Each number is 50 + 10 x the weight over its row's rms, rounded and kept within 0 to 99. Layers, rows and columns count from 0. The size before them is the row's rms in percent of the matrix's.

# up: layer 8 MLP up, 1280x384, rms 0.0803, rows 646-663, columns 256-383
# down: layer 8 MLP down (transposed), 1280x384, rms 0.0707, rows 646-663, columns 256-383
# gate: layer 8 MLP gate, 1280x384, rms 0.0778, rows 647-664, columns 256-383
up646 105:35 39 51 48 45 58 47 59 60 55 49 42 49 49 64 48 64 57 66 45 41 40 63 31 72 49 59 53 62 54 41 35 41 57 51 50 35 25 47 51 49 61 51 46 58 37 45 29 63 49 41 50 60 27 57 53 40 47 53 39 29 59 32 54 25 57 43 62 63 48 78 44 39 35 52 50 41 41 67 46 46 37 55 58 56 70 45 33 31 51 54 38 64 54 52 39 61 36 52 35 63 62 53 62 52 49 43 47 42 70 53 38 47 40 56 40 48 42 55 48 59 38 27 50 41 66 52 51
down646 099:60 49 60 50 50 44 33 60 50 55 61 58 44 58 53 54 47 46 40 62 49 62 50 57 67 57 50 62 45 40 51 48 45 54 50 46 45 54 64 48 51 58 64 53 41 56 51 54 33 50 65 51 57 57 47 45 44 43 26 71 47 45 49 65 53 45 59 52 42 48 59 56 70 72 52 40 49 54 27 50 47 36 46 66 44 40 64 37 37 41 36 32 65 54 40 43 37 69 71 40 66 53 49 38 50 43 56 46 33 60 64 37 55 71 59 74 66 48 59 56 53 54 50 38 44 68 47 54
gate647 103:60 54 53 57 54 45 55 45 36 75 45 32 59 55 52 47 56 53 45 53 49 36 63 45 51 47 49 47 50 41 66 31 42 52 37 52 49 21 60 58 55 52 48 53 57 54 46 38 60 50 40 46 53 67 42 44 64 46 50 59 53 37 47 64 45 46 56 42 44 54 45 34 45 60 55 59 59 58 42 42 35 35 54 68 59 52 39 38 60 61 36 68 47 50 60 49 54 50 47 62 62 65 66 46 39 36 50 50 46 48 41 59 51 44 39 37 48 63 19 44 54 58 41 29 61 52 40 55
up647 101:44 38 50 42 24 66 45 51 59 59 47 44 49 56 64 44 43 46 52 38 56 54 36 45 52 30 63 35 59 47 42 47 48 68 42 61 52 49 39 62 35 54 56 40 74 48 37 64 44 56 52 51 63 47 65 62 46 40 50 68 45 62 39 46 33 48 49 44 45 46 48 57 57 39 46 48 52 51 58 51 42 44 41 55 66 62 35 52 47 54 48 64 61 60 57 36 36 51 51 54 62 40 54 35 46 47 54 59 29 50 29 47 53 54 49 47 61 51 51 46 59 36 49 46 58 56 40 62
down647 099:72 33 52 54 31 64 45 55 59 55 54 51 56 47 68 53 39 52 44 49 50 57 40 54 64 41 42 58 70 38 55 61 49 55 62 48 55 48 63 46 60 49 53 38 49 43 55 34 53 49 36 46 53 53 51 44 44 23 42 55 56 53 56 47 67 51 51 61 65 62 59 54 47 45 57 40 38 60 51 42 49 52 61 46 48 39 48 68 52 67 53 63 48 35 46 50 63 52 43 65 41 33 36 54 77 61 48 51 65 36 49 51 62 67 54 42 44 55 58 69 56 38 47 46 58 37 56 38
gate648 100:52 35 77 49 57 63 51 62 38 49 56 51 46 53 48 44 57 68 42 50 45 54 60 67 63 34 50 46 58 49 47 47 48 42 61 52 45 46 47 53 55 44 49 53 53 46 49 46 49 70 66 43 57 48 44 66 64 39 55 26 58 49 65 57 54 55 43 45 31 65 59 53 69 42 32 55 63 49 73 55 55 49 39 49 58 40 64 68 42 55 51 48 44 85 50 38 25 47 65 31 70 43 46 30 51 53 49 59 50 47 55 56 67 48 69 42 53 43 32 71 62 57 67 52 46 39 55 32
up648 093:56 44 60 48 35 57 27 53 40 47 46 58 32 69 37 36 56 58 47 48 52 57 53 47 57 44 51 60 52 53 51 58 63 38 56 46 51 52 37 35 62 56 59 45 53 57 46 51 49 73 49 33 34 43 54 48 53 52 48 54 42 33 57 34 53 61 50 50 58 53 50 61 53 52 47 58 38 44 51 56 66 45 47 41 61 55 46 54 60 52 43 39 52 71 51 23 37 46 39 58 53 52 54 22 38 70 44 49 50 54 53 54 61 73 66 46 70 49 57 54 39 44 47 44 56 54 57 38
down648 097:46 42 66 38 40 57 42 52 45 71 56 25 49 42 54 52 47 41 46 46 48 48 47 43 48 34 56 62 56 53 51 29 38 55 49 53 51 49 48 45 47 42 58 66 40 39 58 66 62 65 43 53 37 41 40 44 55 18 56 53 60 40 55 37 70 66 67 42 36 45 42 60 49 56 57 39 40 43 54 51 48 38 60 46 41 41 47 40 42 43 42 59 51 52 45 64 40 68 55 56 43 52 68 43 41 34 50 43 52 33 42 51 66 49 53 37 50 46 30 49 45 35 42 50 62 68 53 40
gate649 108:46 70 46 57 35 37 43 61 46 51 76 57 45 42 42 43 42 47 32 51 28 47 59 44 42 55 56 81 50 60 63 43 45 65 46 55 38 66 39 31 46 51 55 42 58 58 41 43 72 56 35 48 48 66 37 39 44 43 59 58 60 36 53 39 41 44 45 58 52 56 50 49 50 64 57 44 53 39 63 44 41 62 55 43 44 61 44 45 57 64 46 50 53 48 67 66 48 43 42 40 43 53 63 52 47 31 39 46 50 55 67 67 48 64 26 35 42 55 32 41 49 60 67 67 44 45 49 44
up649 104:38 60 43 44 40 27 60 45 53 63 58 32 50 41 53 51 48 48 56 44 38 60 37 39 37 55 57 52 60 56 51 45 66 41 50 36 46 39 49 52 45 45 59 63 54 37 57 67 40 51 55 39 54 51 59 47 40 50 51 64 46 48 27 62 59 52 57 53 61 61 70 36 53 31 50 49 57 65 46 59 48 51 41 69 36 47 42 60 56 49 46 57 60 28 40 54 67 65 37 54 45 59 66 63 61 36 47 71 47 48 57 49 41 41 41 37 35 59 44 74 54 56 34 47 47 66 55 60
down649 102:60 41 36 61 52 63 76 54 39 64 56 48 48 47 45 54 54 46 27 28 48 52 37 65 52 41 59 44 56 44 64 45 39 48 51 50 51 30 39 43 37 56 53 34 57 51 52 66 52 45 62 57 31 38 42 55 49 39 29 48 64 38 49 50 54 61 46 60 52 50 59 58 53 45 68 42 29 54 49 57 59 23 55 57 48 50 44 53 47 36 48 50 48 50 36 68 46 44 56 57 45 35 51 47 50 52 53 45 58 68 23 39 56 28 49 48 46 72 48 55 40 55 55 70 59 60 43 51
gate650 103:34 61 41 42 60 41 53 69 35 70 73 54 30 33 60 51 39 59 48 41 45 47 62 43 46 41 50 63 55 41 41 51 48 43 37 48 47 56 59 67 55 44 59 37 59 52 49 54 32 44 44 47 54 41 53 55 42 54 74 48 56 40 63 41 49 60 54 45 53 50 59 37 48 40 53 38 42 45 57 53 47 44 37 60 51 51 44 53 52 57 58 51 69 53 34 51 63 46 42 77 46 52 40 41 56 54 37 45 61 45 50 51 66 41 53 57 68 48 49 60 62 65 50 59 57 58 44 62
up650 097:43 56 70 45 57 37 47 42 51 55 46 58 54 38 49 46 45 48 58 40 45 69 40 54 42 42 61 50 46 45 55 42 40 56 68 53 49 35 42 57 48 59 73 40 58 60 45 50 36 49 67 36 37 29 71 64 67 49 60 51 40 55 54 51 54 62 38 40 44 36 43 43 57 48 55 43 56 50 55 52 57 46 72 57 44 63 47 29 40 62 45 48 54 74 50 60 42 45 33 63 65 47 49 51 62 28 55 32 50 71 48 57 66 61 52 38 40 51 38 55 56 66 39 55 59 42 58 59
down650 099:39 41 54 39 44 49 60 51 58 47 42 55 44 29 50 56 62 19 40 54 50 65 39 48 50 52 53 46 51 42 44 45 44 37 41 44 50 49 44 36 40 45 52 45 56 38 57 47 54 49 55 43 40 48 44 43 54 45 61 66 27 53 47 47 51 38 45 61 46 58 62 50 34 51 50 51 33 39 59 63 65 41 39 57 52 47 45 28 62 68 44 33 37 45 63 42 42 46 45 42 46 49 61 52 50 47 70 34 50 49 41 48 50 48 54 11 33 41 45 64 49 51 51 44 30 62 49 28
gate651 106:38 45 43 55 41 68 52 45 38 43 61 57 48 38 53 48 45 43 52 46 44 53 39 60 65 56 31 42 36 45 51 53 43 75 68 48 50 52 61 65 55 53 44 45 43 45 52 40 48 41 59 49 42 64 52 42 55 41 46 73 58 56 54 64 50 58 62 24 61 54 52 48 48 50 59 47 50 70 62 28 49 56 44 33 63 59 49 67 41 37 49 63 49 57 75 57 46 60 58 48 38 42 64 43 36 49 47 52 53 53 48 58 48 39 46 52 32 52 44 56 47 39 69 37 43 51 56 43
up651 102:57 50 38 52 48 46 35 56 54 55 34 49 44 38 51 52 30 45 42 38 33 41 40 48 62 58 57 49 41 48 37 46 53 49 48 49 61 24 69 58 60 47 37 54 51 54 59 53 63 41 42 72 49 48 63 49 58 41 75 53 43 43 59 59 56 71 49 51 34 44 45 43 59 58 51 54 32 33 44 49 46 61 58 58 59 52 44 68 31 56 59 52 46 44 37 35 47 43 43 42 42 45 69 42 34 65 50 69 51 45 33 51 36 58 55 44 38 62 49 38 62 35 44 52 50 53 34 59
down651 104:40 49 45 55 52 35 50 26 40 43 58 51 49 44 65 43 59 56 50 32 55 46 48 40 39 63 35 58 43 52 48 42 54 48 52 64 38 40 48 41 41 47 47 38 48 49 46 54 50 46 57 55 71 56 65 49 58 75 63 56 54 66 36 47 56 68 59 53 57 49 49 54 86 52 44 53 56 44 47 46 60 63 39 50 66 36 42 53 47 28 37 62 44 63 47 52 46 55 61 46 48 45 58 56 44 48 46 51 56 64 44 61 31 45 32 54 48 53 45 37 41 42 29 43 38 66 35 67
gate652 093:53 38 43 69 55 37 54 52 44 65 54 49 51 53 59 43 69 59 45 54 52 48 56 51 59 47 57 54 47 45 50 45 59 29 41 38 32 50 39 54 35 28 39 47 73 37 54 33 39 35 63 71 55 54 47 39 58 68 41 64 53 45 50 38 61 77 49 27 40 35 60 65 49 48 58 61 77 43 41 47 47 53 43 61 53 39 56 45 61 56 47 65 51 47 38 49 51 67 62 41 26 57 46 34 44 63 47 47 57 35 38 51 44 35 40 66 41 42 55 52 49 58 38 42 40 61 35 56
up652 094:47 46 51 47 46 62 52 51 55 50 41 43 53 49 67 60 59 55 56 61 34 50 61 53 40 59 47 63 54 48 56 48 44 41 46 62 61 54 47 43 44 55 50 57 61 47 41 61 49 34 57 55 37 56 70 47 52 58 25 48 69 40 58 47 42 56 59 52 46 61 39 49 52 34 48 42 46 45 40 57 38 46 55 50 44 46 47 50 47 51 44 36 66 46 60 44 16 46 41 35 69 43 57 50 60 61 37 47 45 37 63 44 59 64 54 61 54 54 66 51 48 54 51 62 47 70 55 49
down652 096:72 45 51 51 90 52 55 43 58 48 55 58 32 55 55 54 50 67 52 44 52 63 44 39 64 53 46 49 61 55 49 40 61 50 50 66 62 77 64 62 57 53 68 53 44 52 39 44 40 48 71 51 55 43 34 19 59 44 47 51 71 57 39 51 56 29 39 38 44 63 62 55 45 45 57 60 49 41 43 50 52 62 48 49 49 65 48 55 31 60 44 49 60 56 52 55 42 63 41 68 57 67 54 61 75 40 53 55 51 41 39 39 66 59 34 66 35 57 59 58 50 52 53 36 48 47 58 56
gate653 098:50 34 43 39 46 58 66 34 39 46 40 51 52 39 46 48 42 41 35 32 39 41 45 40 53 37 34 38 61 35 43 58 49 40 38 43 40 54 67 49 37 48 44 43 38 61 44 57 57 43 30 48 54 36 58 62 66 41 39 46 54 54 80 37 54 35 57 42 34 51 54 51 57 41 54 63 52 62 40 39 64 44 45 41 40 59 63 54 36 46 55 44 59 46 66 71 56 41 48 47 40 62 47 36 37 37 41 40 50 46 62 47 33 50 39 43 52 52 57 55 41 45 52 60 57 36 50 49
up653 094:63 46 83 40 60 46 51 40 51 29 44 59 47 65 34 42 51 54 46 44 69 40 51 47 59 46 61 60 38 51 46 52 50 69 40 48 53 53 33 64 42 51 49 52 26 41 58 58 48 66 43 58 38 52 61 53 47 57 43 37 48 47 58 51 57 42 43 47 42 43 59 62 39 54 48 67 43 51 59 57 47 58 47 55 57 62 32 56 38 40 50 32 50 47 36 49 62 53 60 35 30 65 48 48 43 50 34 53 54 68 59 58 24 59 60 62 55 55 57 31 22 47 46 59 50 37 56 63
down653 095:44 56 45 45 65 44 47 42 38 31 43 38 47 46 67 49 42 39 40 44 61 58 36 45 40 56 29 56 49 38 65 54 27 49 57 76 67 56 54 53 66 51 55 54 69 52 42 66 37 54 67 52 53 45 64 39 41 47 62 63 68 50 50 35 55 65 65 43 46 46 58 47 35 39 39 46 50 55 59 44 63 61 65 47 45 44 54 40 58 49 32 46 48 48 52 49 45 46 47 42 53 55 54 47 34 58 56 49 54 33 41 45 52 44 48 53 33 40 48 38 43 22 59 39 72 33 46 59
gate654 093:53 61 42 54 49 44 37 48 60 34 61 40 68 38 56 43 54 52 40 51 61 50 51 54 42 56 55 55 44 55 55 61 60 51 51 48 50 50 59 71 47 12 62 42 58 26 53 60 52 50 57 61 48 73 42 52 27 41 48 36 65 38 51 54 44 40 50 49 25 53 63 63 47 44 52 45 52 34 36 43 55 40 51 29 50 62 59 59 31 40 54 51 33 38 58 56 32 52 72 57 45 60 46 60 57 46 53 45 52 35 43 57 62 48 48 62 50 61 54 41 49 52 58 52 51 58 50 50
up654 094:63 55 42 63 61 55 53 31 39 65 47 40 52 42 77 51 52 28 49 58 51 34 37 48 44 43 45 49 59 35 46 55 58 55 40 46 35 58 37 64 49 28 42 52 46 56 43 35 49 58 55 52 35 64 52 63 43 45 46 34 55 38 57 62 54 38 56 45 52 71 50 52 34 37 63 47 60 57 51 56 40 28 67 24 49 54 32 45 53 38 43 46 24 65 52 52 41 48 43 51 44 47 54 44 65 51 49 38 37 51 37 54 42 61 51 61 54 49 39 62 58 58 43 50 50 73 54 38
down654 097:19 46 33 61 45 68 37 53 38 53 52 26 39 55 60 52 36 35 55 45 49 55 57 44 48 62 41 43 57 45 64 51 56 57 61 52 53 38 56 49 38 58 42 48 57 54 53 60 52 39 56 60 49 50 43 45 31 46 76 52 53 41 36 47 56 47 50 54 58 54 54 64 51 27 52 63 61 58 49 41 60 55 53 35 66 50 50 58 44 62 33 54 52 52 49 42 46 52 59 49 53 53 57 69 52 45 47 57 47 48 55 54 54 68 36 52 21 57 59 57 50 53 34 46 56 41 36 70
gate655 101:49 48 55 59 40 56 39 58 42 64 51 49 53 37 31 45 72 39 61 50 50 49 76 43 50 41 55 76 40 58 61 53 48 60 42 41 59 35 65 50 50 46 47 61 56 51 45 61 49 60 63 41 49 53 67 53 37 46 56 54 48 63 37 58 66 51 46 65 43 58 48 37 34 48 53 49 44 56 52 53 53 44 53 67 31 45 50 48 39 59 29 62 31 57 49 40 54 50 57 51 23 48 53 30 49 57 55 43 57 41 59 61 40 47 51 40 54 62 43 47 60 53 69 40 71 22 47 49
up655 106:44 54 52 62 49 42 51 35 53 49 53 39 51 49 66 42 58 39 57 53 49 32 65 41 32 62 39 52 39 48 60 41 54 50 33 64 67 39 56 59 59 35 48 67 37 50 44 33 43 58 75 67 49 47 55 55 60 52 47 45 58 46 62 56 59 62 39 65 51 43 40 49 53 60 57 64 59 47 48 42 36 51 33 51 39 46 54 43 48 41 65 55 55 53 44 33 54 52 39 53 34 36 48 43 62 61 63 53 27 28 75 50 53 43 46 49 54 54 64 64 50 45 51 56 57 49 56 44
down655 096:43 56 64 44 46 50 64 58 54 58 52 53 46 29 61 53 26 58 36 54 30 53 41 73 36 56 44 41 56 54 55 44 49 39 46 55 55 34 57 53 47 43 36 46 48 49 42 58 46 43 59 50 63 41 46 49 56 52 59 60 42 52 53 73 55 39 43 43 52 50 60 62 41 50 66 44 43 44 30 35 33 51 43 53 49 58 48 64 54 46 65 50 52 51 37 37 61 54 66 47 43 47 67 34 41 61 53 55 50 45 54 44 52 66 51 61 47 52 60 47 61 54 40 60 54 59 42 64
gate656 106:49 47 43 55 50 59 60 46 47 37 43 66 43 47 49 56 55 58 45 48 57 47 48 40 41 53 40 42 51 41 45 41 42 42 51 38 60 40 52 48 62 61 39 56 37 47 53 54 56 67 51 56 49 38 64 35 55 52 38 31 33 50 47 59 51 60 67 57 45 47 56 52 43 53 41 53 55 45 34 45 54 36 52 47 43 60 51 60 48 28 48 61 49 52 37 55 50 59 44 36 60 52 47 39 48 34 65 55 48 46 73 39 60 49 36 29 40 62 47 49 58 55 46 45 54 53 45 29
up656 106:58 59 61 59 55 39 48 58 64 43 73 51 50 42 48 56 59 53 49 56 34 66 52 55 39 61 75 45 47 60 44 70 68 38 52 55 45 41 43 47 64 63 35 56 53 40 39 37 62 60 30 53 46 43 49 63 41 32 46 46 60 59 23 47 57 53 32 47 47 40 49 45 40 55 47 45 50 56 44 65 32 45 37 54 42 58 51 53 42 66 67 36 51 53 39 31 51 59 55 48 51 56 42 37 60 42 51 56 60 58 58 62 45 53 52 30 44 61 52 47 53 61 59 51 55 70 42 69
down656 102:53 50 54 48 46 51 56 54 66 45 55 40 53 61 45 50 43 55 50 39 52 62 55 47 41 62 44 48 51 65 46 35 55 35 57 43 29 64 59 39 59 75 40 62 50 51 69 49 60 50 41 58 41 50 70 50 49 49 57 43 51 76 40 69 45 36 42 66 39 61 43 56 51 64 47 54 32 65 30 64 31 54 37 66 37 50 50 46 50 46 68 58 69 44 45 52 43 39 55 51 77 48 56 45 49 37 47 57 45 68 61 34 60 37 48 61 51 56 56 62 68 53 46 50 51 39 45 69
gate657 106:34 42 46 60 53 60 52 49 49 42 67 44 63 55 59 53 47 49 41 59 64 48 52 49 43 39 45 47 35 35 41 55 54 44 54 51 58 57 49 49 38 59 65 34 44 34 33 38 45 46 44 56 50 43 31 38 44 40 43 49 44 54 60 57 61 37 41 48 64 30 56 33 55 48 64 42 37 68 59 43 57 49 53 50 46 65 53 45 48 61 46 61 64 67 73 51 66 65 47 63 57 42 42 54 59 37 54 47 39 48 36 60 35 33 44 55 54 54 51 49 41 50 46 40 40 53 59 39
up657 100:48 28 48 39 40 64 45 57 39 53 34 51 45 35 63 41 46 49 49 55 71 55 43 41 58 60 36 71 67 68 34 49 47 38 33 43 59 45 55 40 43 61 55 62 48 50 47 57 35 48 65 53 30 37 60 59 47 37 68 48 71 44 42 35 48 43 45 48 45 42 45 69 33 50 58 61 29 69 54 52 49 64 47 49 59 61 56 58 44 34 59 53 50 51 53 44 39 38 57 58 62 49 47 47 37 39 67 53 49 31 25 49 54 64 59 59 48 42 66 33 49 69 58 41 47 42 37 59
down657 098:28 42 49 44 44 48 45 50 56 43 56 51 39 33 56 53 52 65 53 58 48 40 42 47 58 63 49 43 66 61 66 44 36 32 38 49 43 43 35 65 54 63 54 46 56 43 65 44 27 43 34 33 45 50 49 55 59 66 57 44 49 39 50 45 50 41 42 51 48 39 45 37 61 56 59 55 77 51 60 18 49 55 48 52 47 49 53 37 46 58 45 62 52 35 37 43 62 32 51 33 69 72 33 53 61 42 58 42 56 38 46 65 42 59 63 69 45 36 48 49 57 60 49 35 36 51 43 45
gate658 096:59 44 45 67 50 41 56 62 53 45 57 46 57 45 39 81 44 34 55 48 65 52 36 33 47 37 42 60 53 69 50 59 47 46 44 44 56 48 53 54 50 47 42 58 43 38 41 58 46 58 37 52 38 55 40 26 44 52 45 24 47 51 40 47 42 54 44 48 37 27 51 59 50 64 38 35 51 48 33 45 59 31 51 49 61 43 38 61 53 66 42 44 53 63 45 36 50 42 50 56 33 47 61 54 25 62 24 32 34 60 46 44 63 51 50 49 38 47 49 49 51 38 37 45 55 44 44 41
up658 100:44 48 45 51 44 53 52 33 56 36 44 52 47 64 49 31 50 44 57 43 56 37 45 58 55 41 32 56 57 41 49 72 62 45 32 67 46 50 47 59 51 53 65 53 62 48 46 63 67 46 55 41 51 59 71 59 46 61 35 57 58 61 39 58 54 47 50 43 48 51 51 51 38 40 39 51 57 41 51 43 47 55 52 54 53 55 61 33 52 42 54 36 54 33 51 41 43 49 45 35 50 49 57 43 39 56 42 53 31 44 60 39 49 55 62 41 63 48 54 54 47 71 66 78 67 63 49 39
down658 098:51 31 44 30 35 40 61 39 39 46 51 57 59 42 37 59 54 43 52 48 44 70 38 48 62 46 40 44 52 55 72 50 59 65 43 56 50 60 65 54 53 66 58 49 42 47 55 45 40 42 49 40 37 58 50 56 46 58 69 57 57 58 47 46 43 46 50 49 68 52 48 44 34 41 51 32 24 67 34 54 53 49 53 63 45 41 37 48 45 61 49 55 52 74 53 51 50 74 44 46 55 53 37 38 33 54 60 43 45 57 53 60 43 48 48 54 43 45 57 45 49 66 54 38 44 51 56 27
gate659 100:48 69 48 39 70 37 37 43 64 31 54 71 42 45 41 41 51 46 50 57 46 55 53 33 57 51 38 61 39 37 45 38 56 40 21 43 46 54 28 57 30 46 42 56 52 41 69 52 55 43 43 62 41 40 43 48 62 50 69 46 53 58 51 45 49 48 56 40 55 50 57 52 38 37 44 64 52 58 31 46 47 46 53 53 62 65 44 41 45 49 39 66 54 76 47 58 56 68 43 62 60 51 40 55 32 49 53 67 56 47 40 47 48 43 56 57 74 53 53 48 57 45 51 62 61 58 57 44
up659 096:45 71 52 42 45 49 52 36 57 50 48 52 65 41 50 43 71 54 56 53 52 43 68 50 55 45 41 61 58 51 61 49 57 65 27 60 54 51 46 55 49 61 56 56 51 56 51 42 39 35 47 43 52 43 55 75 34 42 59 57 49 66 51 48 47 38 49 47 56 38 45 38 63 64 54 48 58 49 43 47 38 64 61 52 58 36 39 46 42 45 47 38 45 67 54 74 60 39 65 44 42 54 45 64 58 50 34 40 59 58 52 47 59 34 40 63 81 42 40 58 65 65 51 53 55 43 46 66
down659 099:52 37 43 57 49 64 63 48 44 55 35 63 42 65 53 61 53 28 61 69 55 51 56 58 49 46 35 48 34 53 74 70 27 69 62 57 37 68 56 56 78 45 55 43 62 43 40 64 56 41 58 49 39 35 46 38 44 44 54 64 58 43 40 57 53 41 38 46 56 42 46 49 43 60 35 39 47 50 30 56 42 46 52 52 48 53 39 38 57 63 54 66 46 48 49 56 34 49 46 37 48 58 54 57 50 55 53 55 55 58 56 42 47 43 56 52 40 66 41 52 49 45 46 46 71 49 63 50
gate660 091:39 41 61 47 59 45 63 54 37 59 51 50 54 48 61 41 53 42 44 47 37 38 55 46 37 55 57 50 68 49 51 58 47 50 68 42 46 54 65 49 47 55 66 37 56 50 41 47 57 35 67 57 67 59 46 43 55 42 49 59 45 42 58 54 60 43 62 41 56 26 66 43 46 45 65 54 48 58 44 49 41 77 29 32 52 47 41 30 50 30 59 65 55 76 48 66 55 47 58 42 55 58 50 50 48 26 54 52 36 37 49 43 57 38 57 61 48 52 42 41 69 43 47 55 35 56 47 56
up660 097:56 65 44 64 46 59 51 40 54 38 55 45 61 53 64 54 63 21 35 38 36 35 48 42 49 70 33 56 47 76 46 52 61 44 40 47 49 45 38 75 51 53 41 45 54 51 44 59 52 66 28 52 32 39 64 40 49 45 40 40 59 39 47 57 42 47 48 49 55 51 32 35 51 46 41 59 40 58 39 52 56 71 38 51 46 51 55 49 51 47 53 39 48 58 40 43 44 39 69 40 44 43 43 51 57 50 59 29 50 50 41 49 48 55 77 62 57 56 58 54 53 33 56 47 47 53 46 46
down660 098:57 39 46 61 53 40 48 41 64 62 57 54 48 41 53 67 45 59 47 49 51 58 64 42 52 67 26 52 42 54 38 66 58 40 69 44 61 53 58 49 56 51 55 51 62 43 41 55 53 41 40 40 42 39 50 29 56 67 51 45 49 68 38 60 47 51 56 52 70 49 46 50 42 49 38 52 76 39 63 45 43 44 35 60 51 48 65 48 30 56 49 43 51 57 63 64 60 66 48 43 57 43 53 47 61 59 53 40 46 46 52 30 52 37 65 51 73 31 44 63 45 34 34 83 42 43 61 55
gate661 095:35 41 54 58 33 44 54 66 47 49 43 45 39 50 53 30 48 44 64 53 52 38 46 64 58 40 37 45 56 67 54 62 54 61 56 61 60 42 47 57 40 36 55 45 57 32 49 47 36 57 63 41 39 64 55 54 55 53 64 60 48 54 43 37 55 60 59 58 37 52 53 47 38 63 44 54 54 42 63 58 38 68 42 37 74 36 57 57 39 58 39 57 60 44 46 51 33 55 45 44 48 39 57 65 35 54 63 43 39 48 57 53 47 35 47 51 43 37 53 49 61 68 72 58 39 54 33 66
up661 096:37 54 32 44 43 40 32 57 39 53 34 52 47 64 65 31 41 65 54 32 56 57 59 56 47 47 54 68 71 52 53 43 67 59 50 50 33 40 49 64 61 35 59 56 55 60 54 54 56 55 28 58 54 40 54 56 37 45 54 45 44 44 55 37 40 44 20 43 50 44 48 77 56 46 56 36 53 28 42 42 36 57 55 64 44 47 42 31 52 45 51 44 48 38 35 47 56 41 62 53 50 56 54 44 34 53 36 39 38 51 35 55 49 48 49 31 58 45 49 50 52 61 51 56 62 41 52 58
down661 101:51 21 58 57 42 44 57 53 48 34 52 55 50 64 45 51 54 47 53 52 63 51 46 69 36 43 46 52 41 55 52 53 49 55 37 53 46 52 45 65 53 55 46 43 52 41 56 56 53 38 60 40 42 52 54 45 58 45 37 43 62 48 47 40 54 42 48 54 40 63 63 51 55 42 40 50 38 44 70 62 52 43 58 57 35 48 50 46 40 55 66 53 58 51 39 66 40 42 59 39 37 64 58 50 55 47 28 59 49 45 42 59 58 32 53 42 40 44 48 50 49 41 65 60 61 49 53 48
gate662 107:50 50 39 28 60 58 60 47 60 60 48 53 64 42 51 64 53 57 35 48 41 54 51 63 47 49 34 41 61 54 43 55 44 58 54 65 63 57 60 47 61 55 42 52 59 44 39 74 66 46 62 46 50 55 47 52 38 66 40 47 66 63 48 50 47 37 50 47 43 57 54 55 49 49 48 39 43 60 43 36 71 53 61 69 45 56 48 65 57 54 51 49 59 59 66 56 49 75 41 39 34 52 63 44 31 26 63 41 46 57 59 65 47 57 52 61 51 63 62 68 57 34 52 48 39 40 42 47
up662 104:62 49 37 51 59 48 43 53 50 44 65 59 56 55 43 45 43 53 34 45 61 43 36 48 60 36 63 46 40 33 46 49 43 51 61 42 46 43 48 51 61 58 62 57 38 48 40 32 55 60 58 61 51 55 57 44 46 52 55 47 43 64 63 63 23 53 58 54 44 57 58 53 48 57 51 65 52 57 45 52 36 47 62 65 46 59 35 46 46 50 44 52 42 63 67 46 40 45 49 74 62 44 37 46 42 63 35 46 49 64 52 48 48 58 59 32 53 45 68 32 46 42 46 40 66 28 42 64
down662 092:54 56 54 58 49 43 50 62 38 72 54 43 61 59 41 56 39 43 56 40 39 59 57 55 55 43 53 45 56 56 56 36 64 63 53 46 73 35 59 50 51 55 50 48 40 55 53 49 44 63 50 51 50 64 53 54 44 58 35 46 61 61 50 57 70 55 51 57 56 49 61 36 62 59 43 56 45 68 44 45 55 50 50 57 30 59 29 59 43 50 60 36 55 63 51 57 61 64 52 35 68 58 37 54 39 64 53 58 50 45 64 63 50 48 62 21 59 48 57 59 57 49 51 37 63 52 39 49
gate663 108:41 51 61 48 54 59 53 53 39 61 46 43 61 40 60 68 51 37 57 55 66 60 41 59 62 71 42 57 44 46 47 58 65 58 60 51 54 56 54 24 40 48 63 27 58 55 48 51 47 52 49 54 53 62 54 72 44 59 54 61 45 59 40 49 35 31 43 41 50 50 70 59 43 51 48 45 58 48 50 56 52 54 61 33 38 63 44 67 65 54 42 53 42 49 40 44 67 37 55 68 46 45 48 31 48 50 44 45 57 62 47 31 74 52 60 59 43 33 64 47 42 48 65 40 58 51 40 64
up663 104:56 50 42 48 40 45 43 39 48 47 69 40 35 38 50 59 50 49 63 59 36 41 41 39 46 63 62 49 57 40 58 39 62 58 62 47 44 60 51 48 47 28 57 51 51 80 51 50 54 60 60 60 71 66 64 60 52 63 36 57 56 38 48 54 55 53 57 43 49 49 74 43 56 59 40 39 56 39 53 52 48 44 50 46 46 43 53 51 65 60 40 66 44 55 55 54 43 75 57 60 66 33 49 30 49 45 49 38 66 51 59 37 64 48 40 58 64 38 57 52 51 40 50 55 64 43 44 39
down663 101:52 55 68 62 35 60 31 42 63 44 48 44 45 36 59 54 54 50 35 54 57 40 52 59 62 54 45 58 31 50 57 52 59 52 48 44 30 75 54 49 51 51 40 44 40 40 40 49 56 57 53 63 47 36 37 58 66 57 60 65 53 50 41 54 32 64 51 35 51 65 62 50 58 54 48 36 47 45 47 84 56 22 68 34 48 47 30 51 63 61 57 47 50 40 50 53 44 48 54 46 44 50 41 55 42 47 55 52 50 56 49 41 46 40 29 34 40 42 60 73 30 38 61 35 69 32 44 42
gate664 101:40 46 46 56 58 67 50 66 49 63 57 52 45 41 55 35 47 65 52 38 42 50 57 63 52 70 38 45 58 43 48 62 70 62 37 53 53 59 71 42 69 44 46 42 48 47 52 47 44 60 34 62 44 37 43 39 78 62 52 56 61 37 73 60 48 53 50 49 65 29 41 73 51 55 45 65 42 60 52 44 54 61 41 44 52 47 67 60 31 46 39 37 65 46 46 27 50 40 46 64 39 63 58 59 58 54 36 65 55 61 44 49 28 60 52 38 56 35 46 55 34 45 66 44 51 68 40 58